{"norm_eps": 1e-05, "positions": "rope", "rope_base": 1020.0, "bias": "none", "lr_head": 0.0326, "schedule": "cos", "steps": 5237}
Each number is 200 + 30 x the weight over its row's rms, rounded and kept within 0 to 999. Layers, rows and columns count from 0. The size before them is the row's rms in percent of the matrix's.

# layer 2 attention value, 64x128, rms 0.292, rows 54-63, columns 0-127
115,209,224,185,230,159,241,218,207,133,255,197,183,158,196,209,159,244,216,181,142,194,220,197,149,180,239,162,205,166,199,143,198,184,180,179,191,141,197,250,217,163,211,191,150,214,230,161,209,179,219,260,217,189,174,229,217,218,198,209,211,180,260,189,242,208,232,216,194,131,199,157,213,175,211,201,222,244,208,231,177,183,179,214,176,170,218,239,245,190,226,185,183,175,224,197,190,196,167,171,236,240,213,175,203,237,220,160,224,214,132,186,149,167,207,230,237,235,240,193,195,231,283,205,186,195,181,190,191
130,230,179,198,190,212,244,173,149,120,209,193,151,278,212,180,239,203,188,190,176,171,243,165,207,206,197,158,242,256,229,156,187,193,240,217,196,236,210,223,191,238,184,214,217,193,246,205,162,226,173,192,276,195,197,233,194,212,183,171,237,175,171,190,176,200,218,191,151,178,222,204,251,187,204,209,233,240,181,162,170,183,190,173,217,215,256,222,258,213,229,229,214,176,231,195,165,151,181,254,197,196,221,162,198,170,169,188,195,237,176,176,213,222,193,134,177,222,211,233,191,227,226,153,158,215,173,153,216
114,209,204,174,229,257,210,202,197,233,266,175,237,195,215,232,210,210,134,223,203,200,169,195,131,235,209,162,217,203,276,194,229,195,188,183,197,137,175,241,244,167,211,254,205,141,224,132,246,234,192,262,200,198,190,224,234,219,214,198,242,204,214,191,233,210,212,227,192,232,170,235,168,210,200,208,217,214,158,138,232,238,219,171,189,211,169,219,222,188,176,164,204,189,198,280,189,207,166,174,188,167,161,223,179,208,236,209,206,214,203,132,189,210,228,237,226,230,223,205,200,241,235,169,206,180,207,186,197
116,190,181,158,213,173,167,184,223,200,190,195,221,207,160,240,155,262,223,206,201,222,233,183,172,190,192,185,145,161,229,183,218,176,180,189,199,183,175,209,159,232,223,177,204,220,202,228,180,212,156,202,205,182,227,216,148,197,167,251,238,230,209,106,209,200,164,205,205,203,226,213,221,283,228,260,227,229,242,146,248,210,179,137,185,196,160,235,166,196,192,187,178,178,175,193,217,163,199,239,220,155,182,223,191,215,200,165,199,138,195,184,241,234,202,195,176,255,143,161,244,230,199,212,162,187,214,226,210
133,232,221,190,136,205,211,252,198,162,224,166,203,217,186,228,198,220,162,221,144,148,194,192,204,169,168,176,191,218,175,196,224,203,176,171,200,204,213,194,173,205,172,211,199,232,213,175,190,270,185,252,191,179,124,194,139,191,174,161,182,189,275,225,215,181,185,224,196,258,283,190,168,233,201,213,257,167,182,172,191,256,227,197,215,162,176,241,223,221,205,244,174,170,144,215,203,235,227,225,165,202,216,195,223,187,183,210,217,226,236,180,219,149,175,204,216,220,228,189,180,173,187,240,240,257,210,230,230
124,255,198,134,195,200,246,220,145,246,207,192,226,174,151,196,204,185,235,192,162,167,240,212,178,140,205,205,183,178,152,206,197,241,186,179,229,184,219,158,258,204,183,156,224,192,242,199,203,245,186,200,200,234,218,227,207,231,219,227,222,150,192,179,149,238,208,167,186,228,178,267,146,216,238,147,230,215,198,174,223,140,175,176,179,242,218,233,157,157,206,205,171,147,193,201,196,197,190,188,148,190,166,216,193,196,169,219,258,186,210,197,188,211,220,193,148,162,230,177,234,230,181,198,181,186,215,194,263
117,280,199,179,180,216,174,198,218,229,172,245,198,149,220,188,222,160,300,201,209,163,216,229,216,247,157,187,171,169,230,195,204,186,226,203,193,257,220,257,182,200,220,218,181,162,204,178,209,190,160,170,183,213,168,201,155,210,252,169,174,215,228,220,195,216,206,194,215,237,155,200,208,161,178,177,185,172,176,188,242,209,130,217,200,243,256,180,206,188,199,172,236,218,180,244,212,128,209,248,196,175,189,178,218,179,253,173,217,223,228,161,171,194,160,200,197,170,205,194,205,186,236,168,165,187,154,256,189
126,205,245,205,194,216,191,244,170,220,144,210,138,193,175,199,195,229,201,240,207,176,199,175,165,207,151,240,208,176,175,123,190,224,250,161,150,223,217,206,209,184,202,208,240,220,209,114,180,193,199,180,158,184,237,233,230,166,219,209,192,147,247,228,224,199,206,186,254,198,144,206,182,246,165,162,165,245,214,190,193,184,188,199,214,172,193,208,202,196,223,231,174,214,138,163,166,168,207,201,198,218,177,167,211,164,228,154,219,202,287,186,155,214,144,186,173,170,205,236,175,201,215,212,222,223,202,204,246
116,213,213,236,174,231,204,204,168,246,158,221,170,266,252,224,234,222,203,260,222,230,189,203,125,180,230,213,235,230,229,186,188,186,279,174,215,225,189,165,214,204,236,138,215,182,184,145,166,193,186,192,200,245,247,173,243,185,247,200,159,150,204,164,188,199,246,154,242,172,187,182,183,195,208,213,256,244,246,187,213,197,180,185,180,217,197,237,252,154,209,190,246,236,203,182,175,217,214,143,207,234,229,240,171,199,241,186,224,216,187,206,211,200,213,208,168,221,193,232,193,217,165,218,202,250,191,193,195
129,222,191,192,196,194,233,173,191,217,160,216,190,252,279,231,196,224,214,245,193,273,195,189,177,207,171,218,220,205,186,173,251,194,193,196,146,219,247,160,203,187,190,212,242,224,186,195,180,184,222,135,167,148,227,230,182,192,165,223,209,201,172,191,207,209,185,255,195,195,190,215,241,189,213,166,237,257,175,192,257,223,189,217,209,193,190,190,178,213,216,231,185,200,178,173,161,179,223,216,201,189,201,212,236,244,259,192,212,169,188,237,233,218,200,137,256,187,197,205,248,177,273,195,258,291,168,184,215